{
  "n_layer": 8,
  "d_model": 96,
  "n_head": 4,
  "n_kv_head": 4,
  "head_dim": 32,
  "d_mlp": 512,
  "vocab_size": 848,
  "activation": "squared_relu",
  "norm": "rmsnorm",
  "norm_place": "pre",
  "norm_eps": 1e-06,
  "positions": "rope",
  "rope_base": 10000.0,
  "rope_fraction": 1.0,
  "qk_norm": false,
  "attn_scale": 0.247,
  "bias": "all",
  "tie_embeddings": false,
  "parallel_block": false,
  "extras": ["some layers without attention", "local attention windows", "paired heads", "shifted keys", "value residuals", "a smear gate", "an embedding shortcut", "skips across layers", "capped logits"],
  "init": "uniform",
  "init_std_qkv": 0.0612,
  "init_std_o": 0.0,
  "init_std_up": 0.0612,
  "init_std_down": 0.0,
  "optimizer": "muon_variant",
  "lr": 0.00807,
  "beta1": 0.9,
  "weight_decay": 0.033,
  "lr_head": 0.0111,
  "grad_clip": 1.0,
  "warmup_steps": 200,
  "schedule": "wsd",
  "decay_fraction": 0.526,
  "decay_shape": "sqrt",
  "final_lr_fraction": 0.0,
  "batch_tokens": 16384,
  "seq_len": 512,
  "doc_mask": true,
  "train_tokens": 105900000,
  "steps": 6464,
  "dataset": "wikipedia_en"
}
Each number is 200 + 40 x the weight over its row's rms, rounded and kept within 0 to 999. Layers, rows and columns count from 0. The size before them is the row's rms in percent of the matrix's.

# layer 3 attention query, 128x96, rms 0.112, rows 96-127, columns 0-95
090,95,226,188,245,198,225,246,151,133,205,259,146,229,251,148,226,188,228,215,231,250,246,150,178,218,226,226,289,283,153,277,225,231,180,208,184,181,281,141,240,192,284,213,193,190,232,185,193,173,200,151,224,251,216,239,208,239,215,145,158,208,182,177,224,229,199,189,183,172,223,315,184,140,176,239,198,186,195,260,212,185,152,161,201,219,157,223,149,225,215,161,186,246,165,154,182
085,252,163,201,228,173,176,274,140,270,167,207,170,243,256,182,224,164,223,134,112,235,262,191,225,225,180,206,247,176,299,170,187,229,197,232,232,247,229,185,212,143,204,238,164,179,216,173,215,215,190,211,157,210,232,201,224,170,184,236,223,213,221,191,215,146,187,243,123,235,207,239,231,258,148,264,175,161,259,205,217,113,274,243,162,161,210,184,194,122,233,215,209,129,169,228,276
100,171,197,209,190,202,190,201,123,221,153,141,173,284,215,174,204,285,193,175,201,210,296,161,191,273,235,193,176,282,200,205,191,261,238,202,237,237,211,260,218,183,243,203,143,136,282,134,215,222,223,235,199,224,209,254,193,114,201,227,177,150,217,253,208,204,150,118,182,182,206,256,211,196,225,255,174,224,246,160,216,242,204,187,196,151,175,251,160,266,214,173,182,183,111,208,231
078,221,157,239,195,180,183,282,218,305,137,204,81,217,214,156,202,201,231,132,190,189,186,184,250,229,261,217,154,265,276,189,181,207,187,219,201,248,201,234,179,227,191,224,138,176,207,177,203,209,176,169,177,111,213,170,173,183,223,253,229,167,163,254,158,230,222,235,172,233,223,156,219,232,174,177,166,174,222,183,238,188,243,219,208,198,243,184,143,128,170,202,158,134,160,296,275
091,138,181,172,207,222,217,181,132,237,194,194,185,131,183,259,257,234,231,165,154,248,277,227,235,268,267,200,144,264,244,163,215,280,175,233,209,221,239,181,178,155,289,228,213,121,245,181,211,172,186,154,288,135,254,175,233,179,170,206,279,199,191,204,226,156,209,209,198,142,191,254,181,257,223,186,189,199,218,152,277,261,196,203,177,217,229,205,177,250,178,205,150,207,188,225,232
076,252,191,196,241,270,203,196,234,204,205,176,209,108,142,163,217,225,215,151,210,216,224,197,193,220,275,274,179,201,297,226,162,222,203,162,189,219,224,180,183,227,181,232,254,177,169,263,216,231,185,209,109,267,185,234,261,265,288,231,228,235,167,187,166,179,202,259,175,317,195,218,223,157,204,251,143,182,192,173,197,151,249,198,147,243,160,166,167,176,194,208,186,141,258,233,205
089,178,183,173,208,154,233,274,193,261,176,205,277,157,181,230,222,256,160,263,176,161,157,160,195,102,161,186,210,205,127,257,216,198,161,210,162,118,191,125,245,187,177,167,243,196,218,198,185,217,208,214,145,174,209,178,224,289,173,182,221,232,235,189,162,174,205,230,170,233,194,175,247,202,270,158,265,180,167,206,287,187,238,152,240,250,163,132,133,217,209,214,238,249,166,221,142
090,174,195,190,179,153,255,179,179,213,149,216,259,248,239,196,187,201,163,242,239,174,136,144,200,154,144,216,185,243,159,168,197,217,192,197,122,156,188,228,207,214,156,128,171,167,262,194,226,191,209,249,187,202,242,168,263,202,115,166,194,179,208,205,223,270,172,154,199,118,170,108,205,227,237,230,182,226,156,184,213,261,195,179,247,97,184,228,198,243,140,151,257,273,154,198,139
102,234,196,237,183,150,237,196,164,220,235,156,191,173,136,210,190,190,251,250,136,225,212,218,190,190,214,186,172,255,227,167,227,226,165,304,310,271,213,226,137,182,128,282,141,141,262,141,170,186,202,157,213,172,184,165,140,251,228,204,127,118,150,226,182,164,225,271,252,202,246,263,189,213,135,194,193,207,204,165,162,228,186,215,192,194,201,235,189,206,247,188,228,178,187,186,226
087,233,211,191,241,192,164,192,212,187,177,127,147,191,138,179,179,197,184,129,172,256,213,173,226,224,299,211,204,207,223,205,189,249,218,275,322,250,247,185,214,193,178,217,174,176,276,183,230,232,219,183,183,154,195,194,156,234,299,206,207,161,122,193,205,133,227,164,131,236,180,282,215,172,149,267,236,230,266,187,204,250,255,228,159,167,183,183,227,154,160,226,180,205,220,186,232
089,180,192,135,205,266,102,225,178,160,204,185,143,173,174,253,232,207,238,188,203,201,222,135,170,239,250,190,191,129,214,160,233,189,232,281,221,250,278,246,154,162,238,194,177,156,209,196,200,179,221,184,305,192,252,213,150,177,188,235,169,171,215,217,193,137,229,225,145,206,215,212,235,169,185,210,218,200,225,149,268,240,242,184,212,151,201,252,305,212,197,237,133,125,183,216,266
081,214,190,246,230,184,256,194,199,261,194,159,203,138,240,204,153,228,267,156,223,171,245,186,236,182,217,268,148,220,234,186,200,230,184,170,205,246,267,184,189,153,144,203,181,163,257,162,194,206,282,201,120,208,182,163,160,238,194,302,195,174,172,220,180,131,212,208,197,225,244,237,255,179,117,217,158,185,201,103,226,205,180,206,117,160,192,202,119,134,248,162,188,143,244,193,193
082,113,231,221,221,167,167,213,222,266,245,184,191,195,167,155,221,216,195,247,242,180,175,176,192,176,211,188,159,239,249,227,222,133,237,227,214,205,230,233,199,171,258,194,218,208,126,237,233,171,171,209,258,210,250,151,136,253,270,195,271,223,193,227,197,203,196,167,243,157,176,146,234,173,228,264,197,224,126,194,135,221,180,224,216,273,127,183,153,170,190,172,308,211,230,219,86
080,194,239,112,204,207,146,218,287,175,193,234,195,157,196,207,271,181,108,186,204,143,209,195,226,215,244,194,265,149,173,197,168,187,189,195,158,112,124,222,239,256,232,155,197,208,165,201,174,191,177,183,198,180,178,221,258,180,207,135,244,238,245,196,158,168,171,219,169,209,139,148,252,224,224,153,211,234,166,244,269,82,229,225,207,164,262,151,248,146,215,242,186,203,249,202,209
085,170,159,171,189,205,245,156,181,153,172,219,99,248,207,228,205,141,216,169,134,204,282,240,183,270,263,215,200,216,301,159,234,272,194,208,220,172,196,237,216,209,189,249,193,133,207,171,180,149,206,196,224,248,180,229,182,129,209,154,186,107,140,202,175,195,159,209,187,207,214,177,264,237,195,120,212,180,220,188,184,211,222,198,112,137,250,173,225,196,184,126,235,153,192,198,255
094,178,195,140,148,143,185,232,259,219,212,211,277,160,186,209,135,188,127,198,263,172,185,179,182,138,165,222,176,168,138,286,223,184,151,178,174,149,159,139,246,235,229,211,225,251,119,190,184,178,202,240,120,159,174,209,199,265,179,217,222,258,264,174,160,241,177,161,208,251,145,163,185,203,235,190,281,210,180,237,212,129,139,211,189,224,180,143,195,193,203,224,190,264,258,230,193
084,203,227,179,200,166,216,231,198,206,162,128,218,214,125,185,203,231,184,189,96,220,191,145,210,174,221,176,197,168,253,264,155,156,184,197,269,188,195,274,140,190,187,175,207,200,233,231,140,204,160,267,101,233,232,173,108,241,184,233,120,178,165,203,196,250,264,203,134,219,172,206,166,184,215,168,159,164,165,238,215,215,187,214,175,167,181,237,123,242,171,173,187,272,295,216,204
077,170,230,159,186,202,239,167,232,182,148,189,303,217,178,197,261,232,190,160,233,170,141,175,254,196,228,233,195,154,179,255,234,212,142,178,211,185,231,217,225,123,162,66,158,169,204,189,215,171,177,123,218,215,257,182,160,268,282,154,210,189,164,115,238,192,117,207,167,206,210,240,251,203,213,172,190,185,193,221,211,191,184,199,158,262,275,220,159,237,164,260,224,218,170,206,193
090,188,195,147,207,118,246,198,208,256,161,162,124,145,166,226,220,236,215,166,216,168,195,134,129,183,249,249,114,196,219,255,176,203,161,163,166,208,209,207,126,219,221,173,209,189,109,198,259,193,184,133,196,179,184,239,218,186,161,259,289,149,193,188,220,267,281,253,216,258,200,141,153,229,220,245,239,169,156,181,128,240,225,208,185,172,162,182,220,207,215,212,185,247,149,193,180
080,230,219,219,150,195,194,203,153,189,198,134,214,258,251,195,187,255,121,184,248,213,218,193,207,200,166,209,229,74,208,160,187,262,180,111,213,186,202,217,217,197,190,247,151,209,115,202,157,168,301,214,171,259,183,163,223,266,179,177,172,242,214,157,222,184,159,161,170,205,215,171,201,246,178,202,302,218,211,209,170,196,186,196,256,165,123,216,221,187,183,202,217,270,178,305,229
088,205,140,192,153,167,183,293,133,247,222,126,182,212,245,126,261,170,186,126,200,193,245,218,173,214,191,240,205,254,288,239,236,229,195,229,213,213,221,195,187,249,181,179,185,220,201,149,133,185,230,127,261,131,194,209,170,213,191,211,259,195,233,244,202,258,156,158,242,225,244,190,137,169,206,192,196,219,188,198,238,209,186,177,197,223,236,250,133,185,340,179,155,226,191,186,218
085,172,169,194,234,215,144,185,193,161,221,241,194,192,172,184,216,308,126,230,191,254,243,196,138,260,188,157,190,236,201,193,134,275,172,260,140,226,249,209,222,199,193,219,218,151,141,201,194,207,191,218,225,225,274,168,251,183,205,178,231,204,91,155,218,193,222,160,180,164,217,126,139,238,241,159,174,194,232,187,231,244,164,219,269,273,205,226,152,176,192,143,272,200,233,186,273
084,190,138,201,256,173,211,199,213,203,243,249,209,286,178,262,125,160,183,246,160,148,182,177,170,144,154,202,253,209,219,115,181,181,217,152,177,201,207,227,213,226,111,159,231,246,141,242,133,197,157,153,170,227,153,165,234,254,161,176,225,203,216,155,146,181,159,175,157,268,228,213,218,105,126,212,260,171,188,232,128,213,170,217,160,194,164,196,159,200,233,211,223,199,166,137,179
090,285,176,185,229,225,151,194,174,163,212,202,271,117,213,211,142,184,199,201,214,225,157,154,151,170,215,154,232,205,287,163,147,161,239,202,183,269,231,299,188,193,223,242,177,211,227,182,191,202,257,243,182,160,217,181,168,161,205,114,148,197,170,204,245,147,181,153,135,156,207,142,216,287,148,201,193,228,210,195,173,207,291,251,146,182,219,234,224,181,251,222,221,140,199,148,187
088,207,131,219,255,197,113,208,221,176,223,108,237,183,160,178,181,206,205,168,258,182,251,192,210,282,228,151,171,218,220,201,161,207,197,201,272,252,275,218,194,168,252,242,190,251,139,256,224,197,164,170,255,148,202,198,240,280,140,205,256,168,254,178,189,219,255,259,216,154,171,195,148,178,240,189,156,249,157,174,187,209,145,131,229,240,143,143,218,223,223,193,216,143,170,227,230
095,219,193,193,197,184,211,160,200,186,153,129,195,146,217,238,155,185,213,196,178,180,176,256,242,285,214,153,203,200,155,162,245,166,216,220,249,238,199,187,191,148,108,127,272,206,183,102,191,245,250,151,226,150,191,167,191,211,160,150,126,215,202,220,161,200,124,162,244,174,258,221,170,203,193,204,192,222,198,236,203,293,245,182,129,168,159,252,285,197,241,185,220,160,253,169,162
080,169,215,140,233,194,233,156,146,285,234,154,259,209,239,192,186,145,203,197,212,214,203,149,225,226,188,214,178,247,241,220,165,241,203,165,166,211,218,213,171,196,183,255,203,126,181,111,261,212,165,206,204,143,227,142,254,153,234,170,185,200,205,150,158,244,266,244,261,209,255,199,177,159,105,209,218,208,200,210,173,211,196,177,119,206,286,156,158,170,245,223,174,204,186,256,90
089,164,240,132,171,258,210,171,272,199,288,139,167,177,222,152,139,219,256,145,218,235,184,279,178,211,204,162,194,241,153,102,162,232,212,204,157,285,260,237,200,273,239,161,197,240,161,129,180,122,195,227,211,182,176,188,190,136,184,230,204,193,196,150,202,142,236,251,189,195,193,206,196,166,212,207,211,162,185,208,251,189,255,247,186,195,165,209,225,243,235,195,213,245,220,300,190
085,185,231,202,184,241,233,146,192,220,158,270,189,189,274,244,168,245,249,228,210,203,228,153,171,142,233,163,207,234,205,189,192,231,191,240,206,235,187,175,156,228,213,175,150,182,242,179,268,234,183,137,309,197,164,207,203,184,169,202,187,170,275,93,177,157,165,162,241,168,278,230,167,254,204,213,132,160,165,221,164,286,197,147,169,206,167,261,186,155,145,207,178,187,254,264,168
084,229,121,207,243,209,168,135,144,220,251,132,179,180,177,232,212,192,168,278,168,177,252,258,204,155,188,247,161,264,250,229,218,224,212,200,171,239,221,203,195,236,228,222,182,125,129,205,213,196,218,298,197,189,136,175,207,163,218,213,200,206,226,172,207,218,236,187,208,320,207,258,170,242,202,142,231,218,199,161,254,220,223,125,161,266,182,110,216,228,144,162,214,170,226,168,232
083,151,198,257,148,159,241,172,133,175,207,179,168,137,193,259,233,126,231,227,200,183,209,212,250,209,234,230,228,189,143,226,228,215,67,149,190,178,243,174,200,193,165,192,124,241,220,115,144,165,200,230,250,161,196,154,161,212,201,196,265,209,198,169,206,180,267,215,124,214,262,231,147,219,154,236,195,213,230,209,141,154,188,246,185,135,177,198,202,114,220,212,181,170,249,162,211
091,242,139,100,170,264,230,255,231,197,226,231,218,234,256,203,153,182,180,209,164,249,234,148,226,180,274,287,229,256,135,248,170,101,250,135,198,207,202,264,215,232,206,153,217,171,199,266,222,183,233,215,240,242,178,133,186,214,179,194,222,257,164,246,216,217,181,210,216,167,132,139,204,192,198,201,240,185,146,171,171,146,197,174,220,169,171,239,230,247,167,255,191,255,234,227,172
# layer 3 attention key, 128x96, rms 0.116, rows 96-127, columns 0-95
099,190,174,212,182,207,202,235,257,264,185,166,277,142,166,189,184,243,136,232,190,142,155,227,191,142,181,163,193,190,256,225,170,284,196,169,163,212,182,149,168,177,180,133,239,255,107,207,235,204,208,228,154,204,169,233,154,218,167,242,230,286,196,175,165,153,263,272,191,214,196,137,198,211,248,105,273,221,148,175,196,213,188,233,176,243,157,215,232,181,239,259,208,258,222,221,164
087,131,188,250,168,217,197,199,128,155,208,223,209,196,156,206,183,200,234,125,305,172,278,221,226,229,213,236,165,214,225,168,209,250,184,151,245,207,237,240,216,249,222,181,184,155,240,190,110,179,238,136,259,223,146,202,222,229,180,195,155,157,187,235,279,232,197,184,223,196,204,246,247,184,194,191,168,174,279,234,171,287,187,179,179,164,147,301,246,201,129,210,235,259,187,196,209
080,145,158,248,183,205,262,230,120,198,224,163,193,158,233,197,207,157,166,254,221,163,161,223,173,124,121,229,202,194,149,233,271,247,161,170,207,180,147,113,202,236,202,205,248,196,251,190,162,130,177,153,225,169,148,177,221,237,132,230,175,242,228,185,249,225,256,218,238,169,248,203,169,211,196,161,205,210,195,215,168,165,150,211,282,268,196,218,187,196,129,231,210,221,154,140,110
081,184,207,243,156,153,188,178,154,128,206,274,140,196,222,227,185,201,192,180,210,233,231,181,227,225,214,267,171,181,174,181,175,264,207,132,235,174,208,201,238,175,256,227,196,95,248,199,186,181,230,186,264,179,200,214,280,168,138,163,163,142,237,165,227,253,230,215,227,204,213,240,230,205,193,203,150,203,241,264,228,247,267,182,254,156,187,261,286,220,105,254,198,192,158,133,163
083,207,208,177,210,244,180,202,111,200,239,251,234,230,157,242,216,276,255,210,141,197,252,218,209,205,161,246,190,222,129,112,191,192,204,224,182,174,170,222,229,153,216,185,203,195,289,167,175,203,248,182,317,160,186,216,175,187,143,126,130,165,246,158,176,255,239,241,222,252,200,203,217,194,196,167,211,200,194,289,180,292,183,163,130,225,178,225,200,225,178,223,252,264,171,182,198
087,198,196,250,154,205,159,215,198,184,203,249,193,214,202,208,218,221,213,184,144,209,175,150,231,184,117,161,205,255,146,179,199,173,194,280,196,208,162,204,232,191,221,202,253,167,153,191,158,146,183,179,266,128,275,189,276,200,154,178,272,271,244,248,209,177,269,244,132,179,158,141,255,244,215,204,192,243,255,224,219,158,239,235,234,115,173,194,266,180,159,194,233,102,210,202,174
091,225,315,199,218,199,196,217,305,162,247,192,137,157,180,178,206,153,153,236,170,226,146,216,161,169,200,178,220,149,225,254,186,137,254,187,235,228,211,234,188,181,154,199,234,279,130,247,192,202,156,273,191,236,262,233,185,131,265,180,217,255,189,213,148,149,183,224,178,218,205,163,195,206,157,219,212,205,205,205,197,182,193,234,116,264,234,201,209,119,273,189,187,159,262,219,203
073,164,183,185,152,212,238,193,236,203,193,140,207,197,258,207,221,189,181,183,211,225,168,161,143,226,215,202,244,229,162,257,215,237,98,183,212,168,281,135,238,227,215,181,139,132,122,158,229,143,186,203,163,184,191,158,211,250,188,148,205,208,239,203,180,190,296,219,161,293,231,229,249,180,236,192,271,194,173,200,257,142,153,211,198,209,176,171,148,146,173,211,267,244,155,167,117
096,165,212,214,191,190,237,158,150,190,155,310,242,243,186,239,214,227,177,189,221,196,237,205,111,240,205,180,219,224,112,167,203,245,131,172,182,131,184,144,240,167,240,236,160,170,233,189,233,152,217,144,204,168,137,252,194,224,157,148,161,125,286,193,105,175,195,177,191,222,198,219,219,192,212,219,214,201,142,222,217,168,160,205,174,264,209,180,243,244,204,308,169,187,163,171,173
083,196,155,228,237,227,161,224,203,210,141,248,113,202,199,158,196,204,272,216,165,229,166,190,284,206,254,156,217,216,227,178,269,138,240,191,246,336,183,260,163,240,134,170,164,184,176,218,181,236,227,221,171,211,194,241,192,164,201,267,177,173,171,232,230,194,190,208,224,249,134,208,224,233,228,226,196,180,129,153,200,142,305,240,198,162,196,250,193,166,203,122,160,199,211,182,176
084,216,240,202,170,187,208,195,257,206,178,168,183,263,249,214,220,162,181,246,196,144,232,251,213,251,222,185,174,208,240,220,221,219,201,142,212,233,144,257,275,272,195,223,210,181,119,156,237,232,198,250,193,214,255,197,256,208,211,138,181,216,183,145,198,196,229,172,167,167,171,213,219,198,198,205,264,219,177,309,157,124,165,157,156,96,190,273,174,179,162,192,172,178,77,197,178
080,151,268,226,197,146,175,127,181,192,176,210,127,149,133,196,255,172,244,217,277,192,186,271,151,155,249,218,191,139,268,149,229,93,182,228,244,221,225,174,166,140,134,227,203,200,203,166,189,220,227,222,160,176,213,119,141,219,283,199,198,259,156,211,152,185,163,201,249,254,220,227,251,169,195,255,235,194,196,202,231,270,239,236,146,207,179,224,192,177,211,216,210,196,192,165,215
077,245,199,227,264,199,144,178,244,180,169,237,147,163,158,132,167,107,195,213,224,222,252,203,270,179,203,203,220,180,262,149,212,106,284,214,236,177,199,204,194,170,159,257,212,179,201,271,180,214,215,212,207,151,240,165,210,164,210,225,228,197,129,233,239,285,205,216,214,177,175,158,276,207,225,193,117,235,238,159,256,237,194,211,178,200,272,155,261,137,217,211,190,178,252,144,193
130,158,208,278,187,230,272,153,87,178,208,266,228,264,231,277,218,246,212,198,169,261,245,159,181,247,187,204,203,280,183,198,256,221,150,239,193,152,228,207,212,221,251,187,150,168,238,157,255,169,234,148,251,180,175,196,210,227,164,113,180,145,204,182,176,205,233,167,241,173,251,271,234,165,176,229,198,188,225,202,209,219,231,159,158,203,195,205,179,261,139,262,216,237,134,160,194
107,219,249,161,225,223,214,230,322,263,169,148,242,181,201,174,161,201,205,223,249,233,210,213,196,172,218,158,156,138,258,252,225,194,214,169,210,254,224,160,151,197,171,226,141,240,132,269,208,203,144,241,122,213,244,152,159,228,294,234,244,289,145,253,211,230,182,189,252,208,192,182,157,136,214,219,231,258,183,142,232,187,211,238,245,159,182,183,150,196,235,164,199,187,219,224,211
090,229,174,213,174,159,189,217,272,198,161,222,205,201,216,210,246,215,162,215,265,212,121,217,249,118,131,173,215,142,157,212,181,163,159,169,176,211,193,217,221,193,225,164,201,232,130,261,201,179,252,272,213,297,187,159,227,203,213,123,153,243,215,212,144,167,181,196,215,147,156,133,200,225,246,232,229,170,128,231,266,98,193,244,214,176,192,175,227,144,187,169,164,210,215,200,115
080,152,186,193,191,190,178,236,176,187,146,283,160,134,217,216,163,163,246,179,177,222,195,198,141,226,207,234,160,196,164,194,184,228,174,228,240,204,177,214,191,167,188,203,211,248,196,151,196,199,146,203,202,153,190,243,215,239,202,238,232,139,228,192,164,143,185,244,197,298,171,171,185,177,125,220,291,192,187,221,256,223,239,118,180,67,150,152,165,145,198,187,207,296,234,117,220
075,180,185,197,168,211,209,285,224,271,165,253,179,164,281,183,172,280,212,137,183,208,227,322,166,135,209,180,221,202,213,116,243,225,140,224,220,212,210,176,296,207,235,165,239,189,107,144,243,194,201,213,166,208,186,178,171,167,190,193,145,130,145,228,191,252,210,198,224,207,205,170,237,229,187,140,168,241,250,244,197,242,258,254,205,155,236,227,187,205,210,192,248,159,219,222,203
084,160,295,177,270,218,276,169,150,229,146,233,186,232,206,162,205,164,228,174,139,169,106,219,232,260,210,248,241,237,152,187,208,223,160,225,181,217,234,233,208,237,162,125,138,221,295,217,237,164,151,229,170,211,239,128,197,140,209,171,198,189,152,172,161,202,172,245,200,188,236,110,221,214,260,253,177,167,195,262,212,220,186,234,215,190,158,221,213,163,199,153,207,212,243,152,257
081,223,111,275,221,247,185,207,248,172,216,293,182,217,264,221,221,189,235,251,196,157,262,218,192,221,185,263,127,275,141,179,221,234,163,225,204,195,200,257,200,139,285,125,264,153,190,212,252,199,159,205,236,243,209,177,209,167,105,238,170,219,285,250,158,198,231,149,169,200,216,220,169,232,243,219,196,252,179,182,214,179,162,227,242,153,147,218,176,201,205,207,223,209,245,223,219
088,209,225,210,219,206,197,282,238,166,136,106,178,251,198,160,120,144,178,223,196,201,176,194,248,139,265,216,207,134,227,204,173,200,224,284,216,179,261,142,198,223,244,159,176,196,225,232,244,166,123,220,151,239,245,209,119,110,212,239,177,210,198,192,187,192,154,181,202,198,142,226,192,230,92,175,242,156,231,139,209,162,210,264,157,241,243,224,207,196,174,247,202,216,214,205,180
082,219,179,243,202,233,165,160,172,139,214,138,232,249,238,181,188,164,184,125,245,193,238,175,185,214,171,224,248,241,260,199,149,196,219,201,205,266,271,192,260,201,219,236,113,168,170,169,259,178,240,216,184,203,218,216,181,195,192,260,202,257,247,282,237,181,244,242,186,251,226,101,228,224,228,221,224,224,167,211,274,115,193,145,140,128,142,195,238,212,269,202,149,197,217,210,174
072,232,195,212,156,238,189,208,247,225,125,150,231,265,162,268,132,244,217,177,253,160,221,204,197,185,261,236,134,115,185,180,210,264,268,182,203,201,188,179,148,242,130,153,208,209,231,236,198,230,175,148,230,187,269,193,257,122,159,247,184,174,163,244,154,229,192,208,191,227,227,192,156,167,262,265,237,181,170,238,167,213,221,205,225,231,136,230,177,256,165,217,268,163,184,218,123
085,218,245,254,200,208,214,159,179,155,205,170,166,173,123,172,300,282,221,198,176,230,208,260,258,165,125,213,189,195,179,179,189,215,218,139,264,196,220,247,184,175,225,235,229,209,175,170,173,219,165,182,204,222,268,195,227,241,205,233,179,238,124,282,239,229,223,222,135,252,178,243,168,119,180,220,210,275,249,160,189,256,173,124,242,183,158,270,244,189,188,219,139,233,172,163,203
084,206,234,171,204,265,219,160,282,166,256,145,138,147,220,152,178,159,144,238,227,248,184,167,224,160,287,236,199,216,195,177,149,177,255,185,209,173,216,193,204,256,145,248,222,229,165,201,246,178,202,217,197,289,210,223,197,262,187,236,182,256,134,113,190,224,174,209,117,192,280,163,123,234,139,221,151,177,259,248,184,184,197,195,191,248,170,197,238,185,196,218,160,193,240,256,193
087,214,251,223,200,227,174,280,171,289,188,190,186,250,161,158,198,175,188,268,245,248,213,171,208,241,210,248,188,204,210,177,174,222,296,197,170,106,183,264,124,197,220,198,221,198,227,201,204,133,240,158,181,207,215,227,249,251,207,208,187,178,200,234,297,201,157,229,229,199,173,250,190,153,159,155,164,185,172,210,183,163,188,213,209,280,160,234,162,165,206,125,159,219,127,304,235
079,226,218,146,191,226,160,207,162,134,218,186,147,272,205,169,210,173,136,185,208,200,200,243,160,194,168,240,216,114,227,230,218,182,232,203,247,227,260,138,208,164,223,165,237,264,194,208,242,177,149,185,136,188,200,187,204,196,214,175,161,182,207,177,140,110,194,262,252,188,268,216,230,111,222,192,194,211,249,188,205,238,142,270,155,213,275,160,114,258,238,132,207,134,224,237,204
094,269,209,185,254,194,179,214,222,173,207,133,173,211,140,186,203,173,176,297,224,202,167,212,247,180,188,192,217,216,279,260,110,166,242,217,153,196,236,190,184,125,212,173,243,172,152,160,254,256,186,242,166,227,217,181,198,160,169,188,237,173,206,122,115,230,237,213,237,182,180,106,183,156,151,187,163,254,147,148,185,197,282,226,220,175,220,194,156,255,200,185,134,212,217,250,251
087,225,289,209,207,155,237,193,243,225,206,187,235,170,184,233,210,226,249,141,202,167,227,215,170,161,223,161,253,160,248,237,153,194,208,197,217,214,230,280,240,218,231,156,283,252,178,223,236,180,261,219,166,249,246,148,194,153,201,202,242,216,93,136,214,162,219,196,162,204,173,160,201,158,192,130,161,178,215,143,225,179,130,204,183,226,167,186,220,159,344,172,176,163,248,221,197
079,180,176,121,229,174,193,210,144,131,216,213,159,185,187,226,133,191,257,277,256,234,222,215,253,249,210,250,237,184,183,211,246,156,197,237,130,176,260,178,191,227,179,132,196,226,225,176,181,162,233,259,215,224,121,213,172,226,179,167,185,205,229,234,238,219,198,233,231,288,200,245,195,158,212,276,196,140,186,210,240,135,137,156,233,173,234,243,146,154,148,234,111,150,195,179,244
080,200,195,151,185,191,232,202,237,241,149,208,144,251,116,240,280,196,172,203,279,258,172,234,168,159,175,136,175,227,274,249,228,158,215,228,217,134,169,173,178,241,172,177,202,170,175,192,251,256,201,221,195,225,169,133,174,136,130,196,170,193,173,233,224,116,196,189,195,206,222,225,162,188,254,144,223,111,166,141,191,235,139,150,177,281,193,152,194,215,193,147,248,155,223,204,202
075,228,207,159,145,192,160,147,234,152,168,219,303,157,202,172,208,214,198,198,251,204,251,222,192,184,168,206,161,200,185,144,216,187,230,215,175,204,169,256,211,192,191,206,91,204,156,190,194,195,151,226,223,152,250,163,296,204,171,263,249,175,236,170,189,205,235,189,118,148,93,184,310,260,199,207,203,186,156,173,245,225,210,225,227,153,290,179,200,189,201,261,166,226,224,228,192
# layer 3 attention value, 128x96, rms 0.126, rows 96-100, columns 0-95
092,184,211,253,303,187,197,182,267,138,173,205,109,168,233,182,160,153,210,153,159,209,176,204,273,221,198,267,164,165,252,178,198,196,248,260,228,293,243,245,258,193,269,224,218,167,193,234,179,210,251,191,204,191,192,163,227,271,205,202,186,196,213,173,201,177,156,230,222,172,180,213,123,156,173,190,121,153,257,178,169,160,180,221,183,148,222,203,147,265,179,193,216,244,221,299,194
089,154,137,220,183,220,300,216,223,315,175,208,253,218,149,207,128,167,250,216,198,181,267,249,189,258,206,224,152,244,204,253,221,258,233,260,260,248,240,169,218,239,217,192,275,235,204,174,227,174,176,220,196,181,265,199,197,213,256,248,237,217,232,166,183,224,166,216,233,209,208,258,244,162,174,141,158,179,195,205,228,151,118,193,152,212,159,179,171,136,206,129,154,197,220,234,219
086,163,204,119,138,215,248,158,121,207,168,183,220,254,153,231,176,265,219,195,180,234,241,187,199,210,145,174,242,186,213,292,222,206,203,205,192,253,197,259,209,165,190,190,215,235,181,190,180,177,227,177,252,211,130,210,197,247,248,199,198,235,166,210,212,241,226,108,252,231,227,171,194,253,136,181,180,227,214,213,227,184,137,168,237,303,196,175,107,195,245,218,186,283,282,183,133
124,92,218,271,246,201,141,221,232,194,251,213,186,170,231,145,196,188,246,218,209,166,207,285,240,207,203,201,177,199,152,186,268,221,185,128,227,254,153,192,211,208,205,177,283,254,212,234,226,228,211,189,253,152,168,167,231,188,162,214,181,213,219,167,217,205,272,250,166,154,167,256,185,244,110,239,163,176,228,257,149,213,253,230,208,263,187,250,259,139,181,190,166,143,199,128,183
102,201,210,218,209,246,174,115,164,197,177,207,244,205,125,217,188,131,194,238,180,197,160,239,208,263,256,161,198,214,258,219,177,249,203,143,159,298,130,196,163,217,199,227,214,242,133,199,246,229,217,204,222,175,194,256,206,206,171,147,253,286,185,129,205,145,243,130,163,124,163,210,206,240,245,155,155,240,192,191,216,215,137,222,128,221,195,129,218,177,192,211,143,194,188,239,259
# layer 3 attention output (transposed), 128x96, rms 0.0841, rows 96-99, columns 0-95
092,167,241,195,196,211,180,174,203,188,244,182,242,224,146,202,238,152,219,254,226,206,218,203,183,132,245,186,188,230,154,199,209,216,295,226,213,275,174,115,132,218,213,136,238,191,201,173,218,164,210,185,255,170,217,113,265,190,205,159,211,153,192,223,207,236,278,245,246,154,217,130,145,208,201,240,168,103,266,157,260,229,186,203,165,223,214,195,184,186,181,178,146,281,245,277,203
095,226,219,230,272,265,185,195,199,219,216,162,274,248,209,274,169,229,201,169,176,271,273,221,204,245,209,168,206,237,205,200,154,158,232,262,229,232,286,156,164,127,260,242,145,280,184,141,221,257,230,179,198,216,197,257,168,158,211,219,268,262,233,177,176,178,199,219,228,165,184,254,188,167,121,187,182,156,186,169,181,163,185,204,178,179,210,157,263,172,203,232,143,177,127,224,255
093,279,185,206,213,244,282,199,132,199,176,257,199,217,228,229,321,236,147,189,206,191,208,151,249,243,230,220,173,274,253,187,259,185,132,209,214,223,217,220,204,209,163,258,170,133,187,126,135,231,200,174,234,152,243,238,152,278,196,193,204,216,176,217,262,155,203,201,143,243,108,167,229,192,191,204,238,169,233,222,211,186,160,212,212,131,141,215,217,204,209,245,255,161,188,198,217
122,141,222,208,274,229,112,189,192,144,194,230,199,176,251,198,208,202,227,199,224,135,135,184,241,179,142,244,159,218,190,186,178,150,268,190,216,273,146,211,157,193,225,221,251,236,182,236,199,176,175,174,284,247,158,247,259,149,192,240,196,206,166,277,188,252,247,200,208,190,262,156,201,188,183,228,239,178,168,244,132,222,212,195,171,167,203,241,275,149,222,179,169,192,188,102,285